python train.py --n_head=13 --vocab_size=18497 --activation="swiglu" --norm_place="pre" --qk_norm=true --parallel_block=false --lr=0.000475 --weight_decay=0.72 --schedule="wsd" --batch_tokens=131072 --doc_mask=true --train_tokens=1087000000
Each number is 128 + 24 x the weight over its row's rms, rounded and kept within 0 to 255. Layers, rows and columns count from 0. Numbers have three digits each. The size before them is the row's rms in percent of the matrix's.

# layer 3 MLP down, 832x2240, rms 0.0214, rows 186-248, columns 448-671
097:126184159097152102145128157170152115114124124132118122111110125167126170138123113152116110112148137126150121171133097124131126164116097126089087129094133165114098146110111137149111100126119157115125164099077130115112144084127071119120124146137141139117132140160099130149118137111128107122132145110101128087158103120153123137152143109142124087153161145127113119149141124106119115155112044122118137136125090103100088092146135123101127104142140098110153170178176129117112166207142143081099153129146118130164078157146097166121094129136136076128142097129146148127122113139137177165119137196169078109148140152111111080130161125132158149149178084112188121091139128083113143095083
099:137149145101103113118153137136107151103140138129131124079121139090153096121118151110158095174151126113113168099119112105108136139190102144110125114089162117179146150124131159134138113133113116138129143134098151143163126161136157129112140145105155112086110110133146134115136144116117118110123121145120125085151088128107136162105146147155152097107138138124130110143136120124152097124132094153138137137165164120143119123125165122094119077110156152158132193126101108140141126130126155176185118131128096102135141129134094151118142111141160140154110161072098137101091151098115101099117117121121150161130139143145195077114106140151133150088124137119100099150132104160137121142131
100:167101102124133129130147114121105126153130153160121117095122154149126107139114164108120166130119102105169179091079103100182069134098144130132131141135164125135113128093128108149106142125131119149166130171172126123122114145164129087110149077131115140082086142155156145130150152139094154136094124141118139156189130127125177107161098126117126106143087150162121113153107113090144109087138110119105119139120069168101120114138137146104117117166078146102149138147154176147168141130161137190148093133151148142122160116107122130100152138136173096107121118104136140113105163130160134138133102105128155048139127116090175126114133087137112138130172146088093145133169157162146145145118
097:161151103122121122143160126162132116134110108110153123159160113143136092127163137170166096106147143172135124157152117121134160085162115136128109128140132066141126118174128135126149129114125118109115135143097063119138097156142141092096107160101145128122111124093129109101124101156148103108147142147106140130119127101110150144156099113183158079133138123123067135097144191133157090093115125139125100155105117146091104175142166102163073155167145132119122147099144113137132157145143170137121147104128149098135170151127128138126106066099155129153124125060117110182110120153147086101132072142121123108114140135143057131113128151104145108132121163088148179123140106131162154135163
099:107108128147141131172135101125102141115150104127178122129108122124136149128099162157164130166184149116155119142084138115136122128121088105188128180095122180104125122167146128118109115129090106131134132098099145115126158144121110110121138149114116165141122111115113080100105130127117085117124145114155131088118119106116125175168159128121133149124114087147107153073131165127118118135152082106127141155111095159122119135123113119113118131119132099126116117140121078151138076153095124142118133104122129117093074149116155120147161154098105115179121121093141113158099167144096146136142078165150071095150139157117104163138124095118145100087097136119150100147130137160126130152135
101:159099086096124138091120125115083138140141111124143080122149133118172108130167143099141117124123097100136094156130140124112152110090119138124147146112078134109118145125125186151141139097100104121139122123136145140101119139158155118140130079159143135111102126129102106081133110180142146124156133169111126139123101130100082143150148089117118102088134131099108116150128139178141157159160132129079142174161125147139130095124127123088112122156120162074111104096144113125137133122138150133133134139163153133149179089082112088133147127156132103125082147114143097163118112124118176101126175162185139113118128116158142147110106134098138119163145147159158141116116122163159129119127
097:101101144114118098131169138110150116159117121142073135107152117155131147114115032104132148137143114140119115094127152157142141134075072167098119148122091147138121133159117120090118123150106116116150146131139165102112129137132144128140140125135132157119147110155158105125159047149094134141142117140120104123113127080163130149130134138173137112126149112125178113108128135119159113132105161114144102167132158105134154108136144108144106130162139114150093170169092118181127158129088140147144145108111135107103101175084107145113095098129108130194152164127129102109098090142164159139072157171136185118136130105113128153161131135130178134111085084166144109085131122114127099154140
100:095176104114142131108116129147124154155137115091112142123151090134102137142143079112164127158142152137210127131114127140107106139135153156135104124170102151101138132140127069097111156153085124156148114130088139098083127154137158138134115157122105149103168161099147108146112150144058087111114126111140101118130136146099121147134147126111117114099208152119165148140138107154087119140116067113174107097139129094181116137112110116138144161133132102140152101125116140130148155115111169117113137129125116129169147116141121072106140163125099171167130206144098132126090137136132124135106106109159136158108140121126115118108165120101157114137097118103123128138113137147180109131150
101:110115112119112131097143138131075148121101153125115142110140103104113140115105109101091139162164112142129129094118137113106132127165116090134112140100182077130118133155145157138072153139121153135123115162153129160142126132149148155140158111141117175128137096144122097148130117080081105138122130165127125111131112129178126123040130094128151150107114129087088125140162150109150128123135118124114140129079101091107125125140128138103120079151103108132175152165129167134087118140125096136136085097134092181103133120110142152161146090133135131134167090110171098112131086073100102140097121139138154140137168134119142092117154134121119119118139133139120113141166135116113151103145
100:152133101124145149110112086110106128178071113124135147089125165108139111108150115111159150127160152095136125141145169099143163104120135109136122160119157138140131124145176113135090158123129141161089137098115153121119131166152148149086118137125129126161080126114117136150128148127127088123157116133145113138164114150118160126133138112089113090119070154089127140101147126062177100156122105134164090152168169166109153107143112101101161107121171116106121159130129135129149126128146104106090135094113109114166132086128108158143114125121111154110175127114135098108141095107118144121140107134155148153092145125143072127090130172122096128087111140131124107104135157103128133135141
102:126148130116119146153144126129099131138118141123135115137090111122091130147127094160153126124134114129129124113163133161121135127139110111080131129149150123124107139100131070099099142116121088115106177147097151113158160128101090137121096122137128097145133099127077136109101093128095146120146116145092107126114133176122115134126127112123086174143112132154112147112112100106118106151151125116191102130137145102129147130132134118113112134118124153122120170201122119158138096136108193166075133155119096125116059131137079081152159110133145156143120129147134102117129126136115144151154102147136141193120101116124119152084118128158131076134121180111115111096175122092147142141129
097:099149144127132122113118093136120155129107103173159139104153157146109098115090144135155074123174143168131106098130149096115144104158134113139141125116135150114164130136101090125140147137118132163103132104155131129140179128114147131165129147107111111178086106113124168137115146123133122142101077152131126113122120141072093151082125094110111148104115174150058132128118100192065124135136120132123147144134162107120154079123093120112163128107098143133166172140127183101132137113091093127131141124123103054172127099126106143110129121117114137137131149169152142138120122108115105148135119137141132161129169105117169118144132116132127166146136151153134111137120128087162144120125
096:166124165126099120163093162127158119103144136126125086135158135094159162150110136144097061138127104108136118178131146157106135134129127149146105175107129159131105114151140091171115123146154120166119139132106099122139118084144174140105138169185139096140171170160130146135154137141143130088143168102133153139154121146113102115109127099163178104107129115186095148151123164128132145112108124127129147133112120140093161101128096149102138132091136126174179131148082145130104066126137101098132156108159137098128141131118132115140114101098149135157114126144138136143145111145125090122197164121099149106161104117124149112129122128149116151165097112078143093145125120135121092153085
099:125166130143128149129101121101097142129155113112095144167091123142163155111172160130144109134125097136120131144145118161125135153115124117093141125081116120152113143127158071110163124105135098124083111110159126101142111133113112065113127143113090140102123108071116097158101125117142147166140151083145127142121117188150068123161122134087147140113131152145106126102140096137145154100080148140149165132158093141125137109120122107095156145114119122089112119114117135112128135136127153195149096143143136162108165147104095101076172113131126159112163139132112141151132139135116118107143139134117178139121143108133149126126129120135118090132134132118125094120148110134143143136145
100:153176127138145159151169114094118144147083119137120137152142116074134118111165139121172143139125140083140120139124131167115176120118120101191126099140110161096159099087148108128147133138123113125123069134144132133145160118103136136088137121171114114114138116138166147112131092085071126142155167122139085132117156143146141118109110182071130195118104130136135155142110127124120089076155141158075149120129110137121142124139067138101134105137138072160171154141109129151122113167107132112162160102163152142140149122136097110153149134117150130125128123133075136090129080150126094117145067100117113148108137123152146139112160135141125131142130165111108065160117035119153109113100
102:129129136111143133156119102125136144143125137148073154116158123105133152121123143117122141144166134118108130113129131124187153156144175152104118129150102131094130138082098171155145102142155075130115085130134135102136118128070153115067130106125127142099107120099196177102118127094144145125148087169158110142100098104125145160140121154149182112135141128119120144154152117095119138136078129136124107160113139170107079110089156142099092120121132134146119135141137106093109151126143176131145100161114127124102154105144105166120150118144148186106114143076151094123131117118129126161139107143108105095157098138107142130121139151120114175127163117128147116112113133134147177138157
092:103120173144131134159134110170133131123110123109107110098095125150140165125128119076137144131162123146123110118124129144153129130129098122130146116118156123097149101132192133104118095087118116116170157119152149170147139128102125133094111107124138135196122119089128080150117145073147107087130173161107161146151168145130090104131170138100138128120135115113111168127126129121143120150171171128100152162079141127080143114077120133102129154149118148156101107135112128092124143162109089127132102113116153111144109137126119110155159115150114097092130169120148125099112169123133135154104103161157122091115160131150122138111115151112104147115124145105129105112131122159153137107152
101:117185121126121127174117101113171106118100187117127134145173144138130146126132118153151137087146143173116110116171107123106135147150123126143095136154141099166108131165159143138134067126121110145112130170177140105146103089156124133154121107090118161109069108150129112129120145109129103151144163136130139080116136127116134128117103119118080095085106152115154136166111120062142110145160165140134090116115108088149137140138133142150112109138128183152097136162133073122137130081124131104109130128093147183123111068132156136127123127157148144111105151118121134170164175173155149085142163140130099146151110121184097175109132092132152123145104097124144110153149122101111121115066
103:124110125093124103132158146146145107135144131087133188125115144127177085141139122111128136132123130115142154099147139110119119149119141166096133159193134104142167120105124130144146107151114125109168163184142138091108113130154058129134146098116153123126142117111084163173116123130192162123127110187110094126107116141117122139168108122143126097161130141163132116132097135101122144100146137145123139110153140112158161129129100117129143119112090124119107081099104130085128118137132137105138127138131136113117152120149131138139184171133140145101135123111090116132124127096156177139108134155081137149095134122109113145110143112145158142138124086136107148130095155125126090132134
096:133131091113100080148093144132171134150126113149107147133123105126120116111085136144129152159110147144127116114141087131128108113141083123079141131109100151126092106121138111129158141174102161122150102130115179134142138131130222114119096073131111136128142111122120090120137076064099117106136096122173121122127139111145132139133159127138085185110171153134123112145142103085148134100068123093116113149155161143079159102094126118128128102115122156151132114155154135127126162075127097116101118139152134138174124132119132132130139165158169160133145157161142170142158106122097115142130071092103139157131098154142128149129081092100117132102092144100095160131109095122175123131158
102:150170120152129157189087140146145090145103109105109095097121165129123115129104102142133107107114064119113107177148133146173129107127148135150107129148115109181111142151141126108131114159156120132092140141125125130146080116114120139128117148166155147142138130139095140114146105128132138121152108172106095122099115127152152137130142132113119114132161122170107143131123114138118118154110133107150145121129158116145090190114132134163135120108129138130117106119142086174096133148139137127122124182106142127126138098148137118120098109123129142138115097133095107112090122157136099155166160138076158100096132126132084157141186131131159121112105130136088110127112129123129146128148
098:158130095117107131116145104163128182120137082141138117127136151164130118169093148115133118114127120130121090095122129147150133109111122092125141095183127139120079177124093118127082126068138127130173148158126141105102112129138152157125134118128124138145135113113145094116142125139155127151143159099150113132163137149122130145100124148149092128119172157099108129132128095123138157111140123121100183094140132133156147160129114123125131068142112157161139122103138125144112127128142112130098152122133066110155128068139133141152145140146105146106148137146131142157118144131118123132132120116128145134141102116118079153131112116097103082141077119137125081119125103095162131118167
099:130172146141122119095117141107101173084103087141135117125147099125120123121158147139111134114157119145143154116095101150146117126144142145102127133112155145091134120114105133142090103110114125091090117121090169120117129123136099126159105121114137128109109112130118150084170128114140123109115151110115138136128141137176141141139145100128103116119144087128132100139118159117114093140149138159125111153148155146146168124099103129134144160150121119086151111111122124120128138116108126109175105129113136146153144177124179128085104153147106160124133143148127131126095139134183123103116145119116143129136119140091118129129140147103144113139126099074069163120107098166107103138119
101:126124118108161110179172131092149106117108123158112097138149094139099141136169178106153098122129112072123129116131104110123114131151130073089136118157103120133127150137148131138107102172097152114112145153091110130136084139150088118098081118114144185124140123139122160122141126185135179126072155120166171134138135146097141135087134168091158149125131106103078110130118114088119117120098071098128109146125119148087188112120095107136098099157151110104152132125120089135136136143136172117127149093121128155147166197099137129126085155141117150154145140137108121175145105110124107112153138193129115099148125099162117173146133144137127111105139144112115116144136122198092189113138
096:124120179110126105081120128116103089076123109140121109116103098136142145114108124177142152110111129105094112156109153112122112106152129120067129131184134157144155115107137110070099133132144080153147095103151152139164118150125188159115182079173119119124118123120098155135117138114186132153120127120166114160203137097146173108144092129140144137127128169136148129147095168136141142138102141121150109111152138141112169115125107157176151094159118141137136117130157147080118129100148095130154118104142129099146119130111134136140147082143111142113130143145079140146118117127084110139118116112144142106133144112126165099152164144117115114125120118138138102129144150131121120146120
097:133171125097142172139102111109141129134138166146151133114158117148146142107128130166140117150115116096139108159068099135119114167145066119174115133126098101128107095108173150094105095087135142127120114133094177132142151164117119097133114151100135150133139136113127142154110140115125139165135186124134097172121134125109133121118134116136131115133127161178104103130148144102107133111152079168132153107159171092164119106075119115108104118159127086113113131141153129091094120140118140109125118132111145072142109120144169110133134121111161132113146076124162121096114169116105157108127133132154140144164115109160105156130133118126111129155134116132140116124094099166151079150136
100:162134155092147133137155156137141126110130128128164096117089098132113079143152112113151130138134084157143123152177117152124113104128066116082130113144101120133155113145107148130146103146104124119136133173135125114144121142113105120151120136084125161114066124128113155132142117139127108093111136181100122093133110131105122079148113171090135120170129134149107145125153096087160125122091099128095135088171159157159128112173138121118080114141117135165151128155130131138099168119127137122108115171117148126152206169129147132115094133139131101098145119120151127107151130163093136143093107094099155113091128128110090133085101134133095140137128117134162137120137121175086155151145
098:128116151140105112122085123113148151117144145149115118135087110146138120113137136158100135135150139127158104147109119131140093153100129133096159151087146159144132132160136103102157072146129118116165088090122128081115152153137157120136113136091117168136111141138097120130121161138112105148092140132094135118111120126133149152109154134131102137113140125144161111116141118150123135149153079121125064110143137132118127112150115117105123162129127129097128140123151143126140193117087132152125115146137163123126106155116087144153160146140127103174112144108156100120118155149120135144135132160085143121094155139144137185134153150123145118134167161130106123153107135110124186129140
098:141119137138103117144130145147158126111127161117118160133109138119133210126120117122131158071148141101105147121129112160146114093129169118119152146138130152137099142122162151120095122150136135123138100149152131121153099131136131107128104130069128102173146192134094124109107149135144149135098119115126146149126175129179122130146159168124175113118179167161130115156108115116111122136094095149126153157121110146097058111136136138146094116131112134151115163118073121098150097154129136044108151123134131146124120102161102154107166115132159170117135137077108154084152123087116115173138108145114137177162138111133104172102088154102102119125185125128103118067110138112120156137113
101:108144094127124119125105157155133115138148144134135107163127159142121137161102099139130130137100121142134108152146138163098096137153135063082116075127141147144112168090085126137139138134086142152143092123151127103143149064144118098150120153081103158090121157142137112138100070084137074127136113145111139124111133152145161130190099159108126110135129127086137127114119061112128152133113135121126130119131159133130137128137087129107113171127152123131162113120140155090092136121191143130135085118154126150143144192145141097179167153124134161093156101099084112172131113096103098146138157127165134082129074142099146137111109122129132146121132144102133147101096126117142083125126
099:145101170107103147082083108114177148072160187124127146118110160090134123114127129142116135076113107111089121149170129095142141139142110155155126114081152130136137127158120134107114150170116190144116145160143124114155125115133112150061112143148134157109123119090134128139096135121099167121084125114128108132107097129129106128120104128111145116137129106124160052087135142117129142191123118132136143163118131109130116111104144150150112116134118099115151128087140121148133138138103150139123120140164114131133120113131120160122143133156137136145127117125156111139171117141086132124148114125112129128082118153108121120118085129165135121157101125080094103128126079141137132130134
096:128098117134132113131115132135119116176144189115139156151198111095094135129142161143145113113110123108110168084116126153134180137141120131135129126111116096110102129158142112133158082119139163169055116140130108093145111162156130146111137144105127157125173125155139117103052136139103119096098145148130120120132118140095136136148147139100090115077167145167131137129146137144073087134203149120109127106117109130119110145163075139134128168152073132117193114164138173122164147155118134146124132126137127123125090161126126162111097159116132112108123113153116135141150168126149147137145126143094114103095117150101169142153136108122148131084132108112115104121147127126130115108143
096:138122149090129133140068120142128071137151093130115112097124132073084089147137154150153142149126106094096097137140126108083146131184106171094160103111098109139142121097122158085128128145164139093148141103143154137109168148126112134107164129162157147117089142119126125151122087116137119139149157138108166123108130123134158136137117127140144111119132148132126146164121124094144134108174145120163110127143126083154129095111159161101165111111106128140154156067098151156150089152143121120128106154136155142152172137143160113126153149162116171192148176133118114155089181075131098095135122088138106103125105107126103118156113142132117097162135145110095109106114154119108124120147
102:108144107122160138143157144131105123118147117125106143107143132110106072095113110127135117129178130137126106100158120121109120135144124147143145101121153122156192129154157147141144127093109120210108117166087128167106100118127089111116146125107155116120105085163151110102115126117127128097131155131092072125108175135132126124105151101137092180123102109160133162128110152101127147129073084163120116149169117116145147167081122135122129122126117132093172172123120158102137142106111156146073118102172126119134186127118094135153121119147155062135118116125080162139121150106114159090138159101114162093122140135109116159100127132089180091156128112113121148140114151120088122150117
096:135089115139117094129137130154141085105107147115167120171122118110169154167145140108162146106131159141129127162144093179120153098110107127141136110126141155108098086151119096115146161146179134149138153144151130131107115175124086117121118149118086124111136153065132094121090077168098088172146126144099099115100082169132142107115132139149123180107095193133117111122146109143080101141128112140100134167102125113128106119149138104117109163145105152133082154106152147112107149138129146127167080118100109144137111107123122129142146097128136130149108135188105137132131163085099132142079103092160117174133146066158133106112114102082132114102140141147155090178165146129072097124104
099:153109153122140103131133099121157099134077075085158123128168109116107134128117162162079090149154176107136086093154127115115176156150151094156200142082132153139153142123117130117134140103149127124107125157092055108150141115135075174150114154147180157165157118109165120129113084105115148119144131152156104140136104122098132148108111117149130138111135182156146109123121125111140134110164108097144119131119149139126197122163145127104173155145139184116116140138093119192172115151109132118132137130108117100121088095142113158109178138103135155067134152111121112123107105066136142103089121072093104085174145128136136175093150129132116136103144188166107126135079142085097151126063
098:130130126125107159104131158101100160170153136127143159167110148144126157125107106175192139120131085146110149115085150139137172130128123073105105097097161118163152116112147141095083129072155143165124136091144101125154138147110134127160163113135099130149124151093132115168171078128118127166101158139123124140115149117120114099133117110197171120129131111104112111124126129066115107134109123098150142098113125120106101113114101103152161156123142120160134149114127139102128110119132100133172120147138127104147165143142077128165122175104121087114173078147162120119118103100115115138102111113109185125162091065125145111121122108111094129130158125178091110159135151106144137139127
098:083148127135087140130110101154148142090163091105109093166122106123167120135122142135136154197122106167156088097123124169127163093091148138126118149130151135151122112106149134120114111111140100142119144109051111100183118124117142186109168112140160195079065125111115129139132132113131125109138111109092111144148157148158142163134098105126120132149182125177106138120102150139118118141122144101137131143137116128144125142149120157149137126160086164180133108133137089093126115138126134155117099145155156126141136129135117137128149112137098119181158109133127120097146112132118137109155143145110160117149090127117115121150150134147150126094099135113104124106105148150166152110130
095:141110107039154121132134147115133120165111115127101133120155101117120142105099158132120140141115128150136102141094108111123117126065116135138147140189182076127129118099139112123166101105145131106117161177151131135163097104172125106132180085148100125132128110148146136151081147107164143129153142094145121157125110148147122139146156134138122169105118106088116148113123148133102145104109124151150136151132111116088146127116099120118138165142128164158132121112126159132140155131149140120136112135128103145138143100120127113097138101118096119158162111116088122149117104101120178165086088110152177141131108108094132143094114160119096147098156113114105109104116102169139122130102
103:086127125170123158139113161139131135102141169104105119160159113147146105078145134073137128091118113130137129117135079157137122109095124121059107176137084085114125142111144072123121080124105106102133154156126139096143132088124122088094148065132136119132115132125124114152157149166179118125112170113142164150119138173121156128224089121123143115178104112127134114096102138128144109135090137146093152089129186101137154112162162113137140111130107137094155153125117105145114126138076136092137095151159112131183131164091136144152112153135143134092130098127091099073153160113175167163140115097168111126142110127134112188164114133122144143097112175149119136126140086136146122104133
099:107087120140138094092138104118132143109141152189146144132118146162103100101165160103146156114135106141137140072105144150129132101104110104085140088144101102150064103104119100148105133164080134110090121125163108136126132119133158163151124123143135127131142166115083145120166123097122097099087122106092133122102127102122132113116146152143098113135094135120118120143144113112117125137159124160147108115155101136122142138121123150142112144143096116141142142120142089134155115133117094143161133117165116102141144136121126172121119147188132184136118130135120126119102103109088138104097149158119099090165147126085093095116106092112170126169160122110082094132093114091139088116148
094:165109108190135148123148158089116112113149128131128149093099169159127107133105142114144088135157082165116099110102181119157083132110160145140124149093170121154126148125111144111141086114140127127098063138133143084156120116152119120126142163106132142109146135152101112127109095139108119137107109161114154126096112106113129113104123064100126132101133138148128134122129172110143088133132108198152145076138098134104139126149140143140132128128102134116131097152118135135141140148116134149131084119152151123130133150138173118111168126105075131099142129096101110143151086149177130125095141134150131138077165156097104134091094124119163146146088155084137188103117140156124117122123
097:098169051138130111095134093106125113094097111106159175116126145119160124118123128161151126173141142124127126140129131135168109150126139152102124121139167159133116142131147120104152142108117131123154135145087128142118129124105076135129110147129111164153138126068139149126101106156089114138112107157143122136104139160086154146106088127130156100069110110145134129080128121135107132121134109139134151117124111105117136136172138133130154161131154105114128139149092143100088140097122132121087105101094090151127154117137141151148104112112130131135139122136097139158188150166116173119116105145106167141114115156105122121153157155120095124186087137158145155119161130147106091115150
097:139149077114079130118147139114137141137112131169103103102070115110137116153121144128182176099139150123109135139090099100159145113119163146123130102128118152176145151139156148114112092112127160102073158113111137167121130155161141119099141078158137165097136141112125138157160149108144145132082105114159113107109125114113150154126089159095097182125138108147168144150157147172125097137092120163110145150151137161168109134105155124143122146112137143138136100154129091144133135119144166126118097156137131137163136133116158114091131093152090140132122146117166127142151079099114167176151095151098122118069176127152132093121101086135125128166157106137128140156155157117149112114132
101:164166162152119137134131153141129102119095125122118100144139141124130102130155144118115088137105086108154127143100102123156105148135103140126121147120123132139094110109134114101141126134119160110183148124130116115128126130140122124117115122161112124124101131135149169180165110179148115143132099126148135146113114147092103119133111078134120123131112147154137121153104124108127121151109112112167133150126122088105098140090092106087132150132153131140115124128129137138117136108130133115099151139132115187086112165145156149139099131132103127142109065194163112144117159164133138124099141120131121100139136154105144117134144063150147142165132122147111088127080148123090139139132
101:116100150117149140115121143119146099089122169143094124142100137093123171067135100132124080144126142117142154152111125138149137140159157145124141098119090119142130110132139114149116137107127149086134142123118116119120143141143122135138150099136150142156095098130147120167106123096167120166111133152149146159134175152161121154131132142045151105128145105104112149074121133162150149088124094103126149116145122140126198076161136128081188137141097116087085145134156143123115112153135128097107139157157154204156169075121157150113138178120142186111120136135118102107126146115139116179130147142153120109150125154138154123139136086141135099108123171118131113126142142121127142170156
101:138094153156129158067153143130130119145147146194121159116112090131127114144130144120110128134050137196138140158133114126137122160184130128138171115137153143154132138143135098106151141129094117160124134146117131136127103111109131102132152155175106062093128150107167138165135136154125118125088141155092120133123134132144114138134136109116138125113068132073158135108102138118106105108091089098138084136135121147071143108095135131145109139140130122172177131102123139128166114118118161118115103099169115127125150109122128124130125084103134155111181136089144080129118127167122114127126148128148108084139148104134163166122092096119145132127123178130150117116190099127164129147149
098:126091152100111126138159117114157163156130102132101131130139159135112143123150106140107132114134155142122157109128158143106129120126114104114124104138150127119110115135104131138120153142146102110137132098135166107085164122133138128118111125113139138127135075099122160134128124128120106163130123104130126145135137100126148107138110172119191147146124143137149107102113079086141126147128159128161139132121108165122122110074115102083133147168128132123160124144149135132130162089129100156147158176127100135172097096188116138179104115137109101112127123115182152138140128142136061128121075133096118116104106166115113106129134133164127135114150149159128140082104131111086131122114
099:155186115142168115124102143113129161152092141139120155091101135151125150118087115133125088139118124106134135142134098141117138150113101105131111159123103110128115142111152108169109144173112150130086121104106127140163091120177150118130130140149124126102158120105149151088103103094108156131110118107142088126140119118115168112109141121114150146110112160164122133088057131126117142148136166128116187159148096134117088128106146147129130126118120161104124142110154152117136160130093111116083101098123146128125121101152091101127160095154093134134190171122119113137123117130096098164151130130154125067131161142192100120156130115122137123119145189189132102102131116175122103154081
102:163094143126149098182143159119106120099135155113139157144148130108137166111133125153142079093096132114134142142109151136144162114108086168141131117118184146119133108141138152096152101149091107135148120125096110135149126126143108135119116090138112138134149103123178110169155148103119126147116091139132153143113127101074137085162121122132116078131123104100162131104102121131130121102149113115179126100114096053115125128169117161156121161176135112158129088147091119122078113096169124146142137094160098113114172143112113141127134142110087111108137077145133115165143162127097113121106126189120162085145123072124104113174118108133150153120118191135100152124134113111157122136136
097:130127126165098101136110103110134110166129156127134122122152135122108152126122078134155093148110087135128135160121112176116151161112128137128078129123135103138102117108149172151167122125130126148139134137136114125150118114129126121136136110148157127131129103145124136125118113121143108125142110131136136114104144109089150130083143106133100133106167136155146124172132098169159082153167139167140146111128117155102160152129104131093097148130142108121111111129135129106149129122131105149121141114186128198109169129104141107132130060122143100122137125141093177094133176152111136130118174118127126134128165113124143139122121116114147086170112142111132110110137144144078085132139
100:143109153128139154135147099101111111147108076130131096147088163126151123122154138124113135153116168137139124122115082198136110169110121173156145163121112136157074125113057158192137158116162092156151122145130126095124139140116173144165182164098137155076105124136152198103090100145123126105148135131139146118088126130111098081088113092145129116115122143160141098120114121097152054078100147118116112112119173110150080100156142109206108117138106114086123141133125118115119114144122114144143127159124134126153108113114120109125119104142125138134144122109155113132123141094144118121126084074155161144133130137126123123117157149140177150126097130143152129135139147121118146102151
095:183137132104131138124140151075152095161125104158169131148091137141103126173140140134135171104139141161151159112125107114121123128124159106128099128140128147158093121146118138117112080116156124136166122116126129085084116076108097126107147105099123119105123146158148145119136106138066104149103109139128119116134114105126150137136117166111098133162131151133098130109176094104109157112120089150122123144118119115134139144144123125126111125145161122120124134124138123101073173142148121166100156099116089116143141122153101111114097122148142124142116142145130121137135134140166078161128088136146116113133106154098080130113130092152148147124125124163135135120125093103072117117167
130:131168105145143176133109074159130091112119126122130174119129146127096103149126100076145143115126104118134109090122130127178154113151150139096164120177171047153113125135127122113096127116125120087135090135112125122082145158103127100118128124162122118136117131136131157142143116153166127119146180152142124104133105106143120137137094132156171126155168152130108112134172174143156088180164148111121146119097118120133096154126128137159125148128156130113099131154149125130101137103122151160119162114071185135124109141117152131091073173127160118154138150101116133152153138149117081135139168159113142118151148179158150083106169132143166129144127114115116193120085143111164144126155
096:155121148120146125179094129123118089118123136072106107153159125130109120102159082146169124153112100144151139163150138126147173118077131115146155100120131124133106134100134101133145132107105113109113170122145156120125100110130158180114180098165155138071118115110125150104146124142127142123164147101105131117141084132175126102149143172102125157130093114131161068129150089149102088152135131111128120173115120183105168131136134092154128181113120128138153094090140091110135114060147083084129158112086177180120119108075191167098087111144134147137137137127152108163139100117129153114146104105156135111107111138114113079070105115079156160135107116101085104139138168107141100133120
100:116090117147105128112096094110103108156114155142127154142127102120182133133125120143136142115139144064110127122150101113127134142084128096141108118109147103120132083083114101147163173114134146130119126110128140089112140149145137120153117133172129087125112152076156130129116139125139143151139125113109135161060069150140109144138155141117152150122119111130101176125128114124090119155161171186103110105159111164101142121075129146133163118131119098146164130141126191102131131133109117151073111131142131126138171106082111128107135164111099128110125140126120093110141107108112161101141136079137148134103128136134130077154088107145125106183163142120130138163139163121131109131127
098:177119141159102129100169084130122130112107107148124142137150096150133106091108149100131130164118083108160137167115117109119110104122114160167107158159137092155106114155111097121120115109143150098118103143152126126152091118125101117116101142123088126080106119122124093140141115147133144149151093117115157185099125138153098162110123132118135140118062160150140137136119103139087124134097144148122151157132158158120134118162141109140132142127137119098087134152084117170133129105094132087085145139111106142116121145164112114176065089122113159097129146118134111153178130120136124153072119101140138132126132142125129166138172144126134070097124168196122125124136139137096152113099
100:126083181125141115128180142132114120113180098133126095163130150133160088125122106156111101147105126139119126162106144153123133090093121116159152157133091155125115152165127116093121114089100077174138093124137103150106150138115168149138099080090148159164139131158118100159095135131126156127117153094126114121121178108067152113149134106149119137129115136123120176133144159128139165091122068104122145133057088128154141130107119116154131100104079120147112135107106117122131130187124117166153118086075108153150116136135117096137131126125122124102142106135140136174131146103137143095079158166097143150094147136153099129151142116119125139147108112151120137107128119144129149155076
095:149124096155140146095069147126167116143109130189116121103158142111114145136099105135150119133090134147134103134154164132091129092140130119113113084139138135158115106115165119096140123128084152147079137127102103167140128156129122156115117130141123156125094119123100149154159103129159131125107139146105143123106161111156125100120150126149162109130100056111126129103098125088163140156126129106107101121122091137128153131122137133115184120130141140115136121127144119122075155177197184120156152127150115160097142162083141110112118101156102103141125129118171148155135113172131110113123146142129144152130128135131116126139135144115131144144134101128141108117117148167125106131101
098:161115141115159146127079098176111119123157178112124139147173137116079146153123153145110126121134161131124131148126137150132138138154118102086180118154141123139068114074146125148133153149115149109157157086141119139101136138109153160144104147132150100176177139120109125144106143115142134104144152136168122135117125152116105110156152120173089115131111140056129133086129105147137151145177141114135122122138129140156149146148153153143125106138100106056140109138144154155128085108115139122120087156122094100118064133120112171131135125146118152178133138148141178170099113156120140160157127117140103098129150139092098138132100148103124076120161087118082153116128154102131094115119
097:172164099079126132101138159092093092128113131117150084134143095097105133184161111148159138102094091117108111136138121154100129087128124126149090104123087164117171097120074123134159145121075070118119198149148122120140114082101106142121130139156086093166093170177125095146094128139116123125096125092172138144143136154143144134113143109140119164098116153107123158147125108197150129127096143155124112126118162134171170140145130137110141118117172150115099139133103164140131129155142087187185119105166095116135133061129112126132155123085117158141136116152180140094101145122130142127104095133163131148100124110124151111101084133097137136145145126159173114104124126126088179151129
099:106145052112133089138136134120122144137139152133149115148087130149126130139146156116127114120121078115165153139161139125143124103068125150095177127152124108087122110117134104157158131146090104146080102100139147095115151132101129146174120060130126154155111144134120088148117098095157102148116132168178100132179104107120122140097132101149146126128108146140132141146132139135153140137157119142141162109118147100152145128099113104119146123093105124170113139142126118170122090130116147169136153122141169103121122132140128112139120121162076111112125113154147091073180118149135135133122154115132157160156126112134139141127150097104195105119126127163127157111099148171110132122131
098:135128173125181130121151129136106085144112104134121127124138104146137147089117125106101078124129155141124132103091116108138130149104125137100151138145113125125121124104106127121177110084145092121149094136099143143150125097150120103133097199126101158121157148079162142082118111109121120133163112144183136136127126136120168167110119164165143110132133150105107098135078126138137175130107127120107142156171107161124121084138104128127135177145124096155126102050125155128134127105149114163123115121089154095116137113163109129146161167169110096080174135153139116146113116117098118100116163173129129122126121143144129158168136155111103123119118151088174151126119108121092117124088